Part of a small language model's weights: normalized queries and keys.
Each number is 128 + 24 x the weight over its row's rms, rounded and kept within 0 to 255. Layers, rows and columns count from 0. Numbers have three digits each. The size before them is the row's rms in percent of the matrix's.

# down: layer 2 MLP down (transposed), 256x128, rms 0.168, rows 211-241, columns 64-127
# gate: layer 2 MLP gate, 256x128, rms 0.189, rows 212-242, columns 64-127
# up: layer 2 MLP up, 256x128, rms 0.196, rows 212-242, columns 64-127
down211 104:216156133100072135124112151119148146138109099159146108102101152166159130133115125136064096154110164122120150114129132153119141143172108134133095144108124120102153149130131127110161144149131118
gate212 087:090119100134124094137137122128128128164119125108123145187146130115155110066138120107142133119132069137138131130133160108144103131148114163112098125101146157080106103175135098084078110151154143
up212 087:121154105161077142099099142133094130137198130144123152123114128123109125117149112144128069203108126119124132125134109135115132142095146156141106112147118097127104104085141118136140064122111200
down212 081:166114155123158112063118110140124116145110144169106142150168164114164123164108125101160097152161137089141137162142158118116126110152133117151100071139141132126135156101086110111139162107160090
gate213 101:146136155145158067148107110130092145149121168091134140120116116137128138138169098136125145110143151120168112148117154137162160075122100181152130150095125122114080118120145142142128116106109095
up213 100:113077138109107127125106127091133108140115130146122125131130128148100149094067156126116138164145117133132175126107081145118155154190135074112111129140088105121103113133143131126155152094093166
down213 096:112139126103114123144134142122125132148128095115091095121099133177133140126105145124116107141139116131192109142132085164102119130131103120101154125155097122128187135115053142130090100148160139
gate214 103:149135120082136138140128132100121098130146136107095103123126137149143168104132157164121128117167107082141140144128131124117107128153112113179156137124061090127178123137156073151123141148154134
up214 101:112121138146126145135129139118159091119140102136133126179100155115102121115114144126110150127114086183125120127126131156066133139191111102187163078118092106132141104100146135130084109101168141
down214 107:135151128105142114105125106098154155131130127181140092135150166104112108102151117118129073131128080176125100133152150118113090091142073139155115108086118107129152124140144129113067105160091177
gate215 110:107133108122128165126101118145095153174111165141121144143125186125090128145120128152097151169140136126153133089112132098179074126089130116086156140161097103117144109177155136133103103129177146
up215 102:141099144166099143116096152117164125119129124139103120105140151076141163101111136125127148135135113161100116137116131159154135146142112104170124108129088143128154096112114128105125117120114122
down215 111:105115077169110136120143123080119156144149118138090115124132089138078134143140127099132103076124140102156150128137157097105124151122160157147115131144124111086119124155141138093098131161108116
gate216 102:142120124157111135105124170153120057094119126140106129111138137140137122123136095163095096142112085106156125137161115140130160123129092130178146145076110157075101156162122162152154115106138137
up216 115:128129148155094082169154148154110140112139101143161152168092133140140116138111052120131172138142110115114133103087110106155147150116139128119138168134123094147098141172100174146073165093148133
down216 107:118113122151141137147136162111122060094104105132107121142102148108158133137116142118151112168136117123132101176134127114135136134142086133133130096125132164119108114198128095111096134137152154
gate217 091:129116107101142130165160145141149139105158150124154107113092163120143131110168135155160146112133138121174088145154079134146159104144145143115118123101092092111149142141115135164086122114108144
up217 098:084131136072128129152125110156146121105157125130130101107100184096096114116127082137117144123116135099117127148139108127123098128097127130176124134105115067117125149149089114167131139137120134
down217 104:129159083112140162126107133082127120097115111112111144144114127135126113149156134140132132100127121166108131098152142137118106109109117129108150144130130108107126125144161129090089092128131129
gate218 107:131157102112118155115104153122123168097106156162112094131155107102141060158116092123082159124147130146176174086088140144147117107161131154130148128093119123138091137175122132086113115120153133
up218 096:102135127115105163111127125148116149095138160061155147149159104098125112103101159151119128103132110130146132132139122163097167137145138122189124151066121170145154083162141134144124139118171095
down218 108:154151124135135154149143163160108109170113151163158109148127141092134090146072141113066126136099142097152114160112166129134141095153166114106131086112135152104126181091117121159119112136138130
gate219 090:148104105154122145148108117115153086099129126129161151153142121112138092137134131120141084138114129212134155161117133124127113149129146091132145144123125132109122091090114159118156175137123103
up219 099:171149129136129136117129146174102101102150173121162106131161101114106106150143092131144138119091140136135106126096123131084111128120143108141125145126153118092094129132153085128155119152144115
down219 101:151120137115074139101110117096125100149088145100110148185122104097087120122115171164123117124070121124131080153092086124136174120082103104132151124163119144123135123140139119112096119129112134
gate220 081:139112131135136180098126136133182167124161122131113151101136149124165108113118086120144102152131089108109153102127161108134123141109118130094079148103170118106079181144078135112148098118125115
up220 068:145122128140082091173105098125080087136084139129118105108112082088137131176135146170098132127143149106149117116131103197169121146115132121179152102127127105122138111137151119118127103150116127
down220 067:153145158121156136125148168165144165121150123111197145155159160129143114149144120099156127128128142134112125178122148140096072103145144088149109075139161137139114118093091088156132146153148067
gate221 104:149125137153103177127116120117108146152108145118127148160124133137124124140130138155166151177167095111152165132122117166115111132074134107162100094072126129102096158106125136157093136150117129
up221 089:123166133109107123175129184093118136119138139078152160111094102115131133118127094129122136145140138146152120121121138128148111103140102064125151132119131188161129118106138137126146168164100092
down221 103:135142119134098114127127111105117118138164156108109161171084110136089109122129111109171132139124146121157120141130126093123130130129119155134120109092157082098093098109124122100066131181139113
gate222 104:150124147145140125110157131150128112138115165119108124148163145137115144122100138165147167132178091119119158114109114187111074180123117162119102106138137148180081148151143072112134102161121155
up222 102:080156050140135150109122145127104156127136086129085166087152125124111120113142146139111123120128117083146135137140123142128130134135138165148116133109158127121115100134123135107114119096141144
down222 107:152155109096136096159136142160166160110128153138124124112125115125097142125125164129132109110127117096136116095126127135149142106146113120148199124093093077124123118098103087148119111164115154
gate223 107:115130144116125127107181173113119110101141149088139153160151127124132179118111116137138113174100116097139107094113123120087096152126083124151111135124139145088160061151080138163128138151090132
up223 086:146131087135128119149138154131148109127159113162092110096122149077139119122160100066127176125174124103131138113094117139137137128113117169149144097119150147115161163169132135161115121121179167
down223 090:121152144126117112133129153121178121092142119096093110163120178140146117112110162116132126156127112130147165116156116115091097158166136116122154157108133141097100074130081118082119111098152097
gate224 104:135123128125135103113188133136085120127188134171124166124104091115113118124125138200124094101115143096143186097138186182105125154147145113145126124152124137104155142117095144175155133124131139
up224 093:126110169134166137138094108131125175128111143137150110113147133127137154100108123107108128126081095115116105105101115152116149154184133105112146170105172119152121148148124085120160136142135106
down224 099:147125135136110111104111180169152103112096113138131107127147143139131138140133112168096136157107137138107085136108138124091152131160142123141105141098161118165111143098131104081151086115122119
gate225 104:133158095079114145108166087174123122126110152140127093135097118131168136138172183141166144112112120130098115162091086116137133123120136070123148108122139119129115123157153131123158126105091143
up225 094:119113111153166156162170159115114097117105097107138134078129142131116105142155095108158157163144133115122140149157205093120091110137144136129136120115100120110158137087160091131101140108136137
down225 106:135125085175156142143098123144120116113148118139109143129126150157114144139124102144132130145132125131090135169114127130126122112093132121125160145170119129118211136119136133143133137138133127
gate226 100:096162123092095119132163091163123123150179139075153147117152122144167137102060100138100104179112148121133136109125140122146107131121138126108137135122124091105125134105125159132169117097142115
up226 095:134133103099122115141128083144090113154164122127117125145146160112116120102125119129069105156146127127089135102131138120116141135073137109135133140105100095110126150129117121113170134120129084
down226 097:131148127115156144146116133122108124143151133134173129112107085131133165111114111109089125113106160146131118102131080106141150133185156100121132116147113104104137109118143103120111135163099131
gate227 100:147095126127141137145133125140135145138124127120154168142135129089174136117152100136083180138139126070156111138098101120110124110143116168170095127166095147127157141113115132163064151080106092
up227 110:108132130141083170110130143132157096138096121157078180139117152142149150146083130146101114118166144099115119138088149146148077142100101118133148158150112147064115099104096129126114212158138115
down227 106:111132128146104128123120100124187104103105121114119144138130088164097084126121138093162114088118111124139110145137155125127123104136110128094120084115077134069092123066120127110132142187107175
gate228 087:132112122106158091097150137108089139140094123116128151122117115137126112137110133126094118118130115114130171127111124125106142096145114150082141158109122141106113119162131139086095129117129145
up228 091:133164129153131134104092113123108184157180131131138142144150099101143084121100144084075150178132120113114122132108130112131110126093125148135092110105127152112115128129140156132096129121106096
down228 097:165120121127122170145126172119143132093095118092122119154143110130162185144144123148130113153117099097119096149153158099149135091104168134135110163164159124105116155134083112129180111135157108
gate229 090:117106184100132167093169131146135135152140138094201133175173100154118166122102102106118088158111148132121098151139162114139132140121110128101101130141143124139150086138114143161134126095105139
up229 089:115099156088154158098165102159132144166107128096168117131147123125122162094081123110094070142088147108151130163143171107117110145142125151112110091145155131127149109106129128124072110088127139
down229 097:140100095113111148133125084104121130157113114128169156139112112111155137112124117125113142145130177111127127131068120130187143142136126139169118136142139114115138139119131107140125122155105143
gate230 104:115162150115068157152159156112152169158147144139124174140144074109132103124149113116113105153114154117135144141117152131127134141139099115161129147126153086130144132139131107142103066107153165
up230 094:099107123168113140141166111134175130139146136128155102121120132125100104162116134125132128104135136168113120136135115165147091185114144100164128119114176106113089123124117118154102114175152169
down230 092:168160127133132134127094128078125164172088080138120170139104163143162165134123137137127178153169106092140148144112113114140127113106088129101101169101083140131130124134122134126168131107119122
gate231 103:134145110168070136151126137121158079123178130145129166142121136090099115085142135091154105102122092112150160120124176128091115110119127096108124128140120119108112096143148134159086116139107160
up231 101:125153118131076145152117116121146124175127110129117126178177123130131149127105135118162116119109093067118100122129160147133148123095115166108087150140152131107139107128094108131134096146168122
down231 097:133154152121152156124114126082140148088137154128164131129100100086106122123105129158149124151110174106156160150080105109128127138104105105126135129160115174139166135135103059142095101139095094
gate232 105:138122111082088140104189096127084179148140096137076150128140134120086122139142130139149163117135085117098090135139075127114125121102162108093163093138106169131098112159150154119132129123130141
up232 105:168125075075154135146131136114085100093089163111132090114110096170181152151108146147104133135108104113106114108088150126127128147143090170133127086140108091144090123165117145098102115134108166
down232 105:091119170152107106099139109125163090122163133130132115128088126136173162107082115081120149128116123148146106128093153133089138101121138128108126140123143102082165105116119107175138144142179139
gate233 105:141140085153128087149128162134118117057175142090145144131135109119112081110118147152103110151137126123113106127097103141124154102126127126126120176162138082137139110109157142145118142135170108
up233 109:118158183079098163180129129179124108108160124130078150112147091141136127100114142155130110143121099098132137130122126112101093142091136123141103192129166171097131157166126158153113119178090133
down233 118:144117120148128143142129103100140139109110113159134128129112113107148128115170150113108127153119140114125164140128140169162144099117123153112131114115119120111147123114130149124189132131172084
gate234 088:108093132099149127111111071119091113166119134125101146126120115135153165137108127123093131116161120126149118147104147163099197120105121150118135123089117139109120102177146116124168127149140099
up234 086:121123104158120140162121192148107126100121153128150140120156135117126120118142133133142101140114142136124147102159128128132071142142116094097165122160128109130155143094119134146094133101107138
down234 078:149116087167132146122132099186133101147119119139116142154127117093117106107134179150179164170128182117121114134138117114133113124112175170148165149122145145134120149135154151129133164185129112
gate235 099:168169141135092113169094107124141144128095093162144163142155171141120128138123124128155160145134133128070158099124126118117147118116157099080104121143139071094070153127134118156128132096136114
up235 082:131124131146140115132136203126183167127108114151135120129136116109095105109153172121122117105111112124127124139118133114109149173117106135091138096128117133149163162160135130178154114128190117
down235 087:132111106124156139141122095142135140110151120112111161105075126155129162146101093125104133122130135140125154107139113176099133114115147126074159173110121129133103131120154128101131107102118162
gate236 103:075153110167092132206118127128131096126083110139113102140134155135097099125122118123148123126145142109141113121122115111117105134124141155139134105166117153107153146145133056137146112117134151
up236 094:106083137150139114074094115105120109107166117094125128144133132079157137096147116120162119175150154150146124134151133140072139132105109130106124149112159122129103105163152150126104146081159109
down236 099:114081151149125082140108143093131125140135146146135096151140165158157139131124129157153161156128129109148140129168132137122116118090129099121126090136117096147112126143123107149099156154105124
gate237 109:136184109153125143127131105078131180104124129154127107153131134153121110141135129109140126153079155100102109126164147167173139088096115133118134137151111096142155127082118166106174123159139095
up237 101:117119125138131095148112114102158117198110130140147144172151129177098141137115120133136120132072146131140136156128149171116115109127077161083141119144131105114141151124159115146117129115139072
down237 110:136117140152118111173128125109101153141123110156139141093107105107125097129150124086139168083095105128122142129140132154103114127119132142123095088138129109125148180146113122193144134164108083
gate238 101:129129125152189101163118102144128159170138130125124111102096116133134128107090130130127123141142125150089122138110117162135117161204128122123148133138116113105153132108080125097155136122131115
up238 103:109129129133113092100146142094176133113121116115103137164137119118140140130112124128088137072148099116162110104195142114150145111116126139127116151137134145129103133083149148102133133118145081
down238 107:152130128142112113083148124180132143096104169131124109174143102128165133116147149114107122106139126165150110104118120139122127098164134096144105100118127130166120112079178131097086119138142099
gate239 104:135156132111147164115124123178138135132158141122107116127147133173150131109085151105125087117131063086126135106167144164150134110103098143153126089120157146142148100126153086110096118126111126
up239 087:152127104132134141170136164121134079117101207160117127122088151093119162172143126087145163152103080134194129121112148132120129152142118095129176129179072142152151142139109113127119144149144141
down239 090:085141167135113139161123092134135122129131087142144155135168128110139129123127106141116156126119175097108136094145101104138129124133150148086184116089137123141107110141156131092087103079151102
gate240 106:174097137141173148099172106108180127125071164130136146168145137129164124143156129138131144121142091147161132109132148117132124187143112132127115155122136159092178180121167125126108099120126118
up240 107:142132099097093129133159136109115106132101143168152127110136117158127125160087144149130117168126114145102145126091152149136125159144131029075126096155147135115145152143156123116118162133107110
down240 115:150129144123111098153118143127155146119193111147108108123129179099106106118096090125112138128156140135106137123116119152167137116105096199181129182117172142192106133124126134206168108095104123
gate241 104:126124148141119135115156135078149126094133106115161180144117144135103135122135153109145163095124156134115106141129167134167074100089124132119154147092136091146139141095111176118102163143096128
up241 092:138149174142136102110153133158160114100140114128119173093107116092107125124119153125113110119098195143124110145190153114129130154130098124096136164147102152125099159148130164083096135144152130
down241 095:114168121140128111144136130071149146092100143102115139122177127114092100099137164130118160116135115133173113098129100066098142110123132144142099126123100106137106087160103147153139106172100147
gate242 092:115137115143093186094109072120126111128124138090182105147132144123112124128127060103160129161147159134136128110146145138153143080123080141146147065107155113105093088145150148152106133118121074
up242 095:127122201133139170159116119121109132136144100146166094145139129103177118152153159099103147119089145116155129144145114124143120123158107104162142117088112082166127126106163122145121157110107104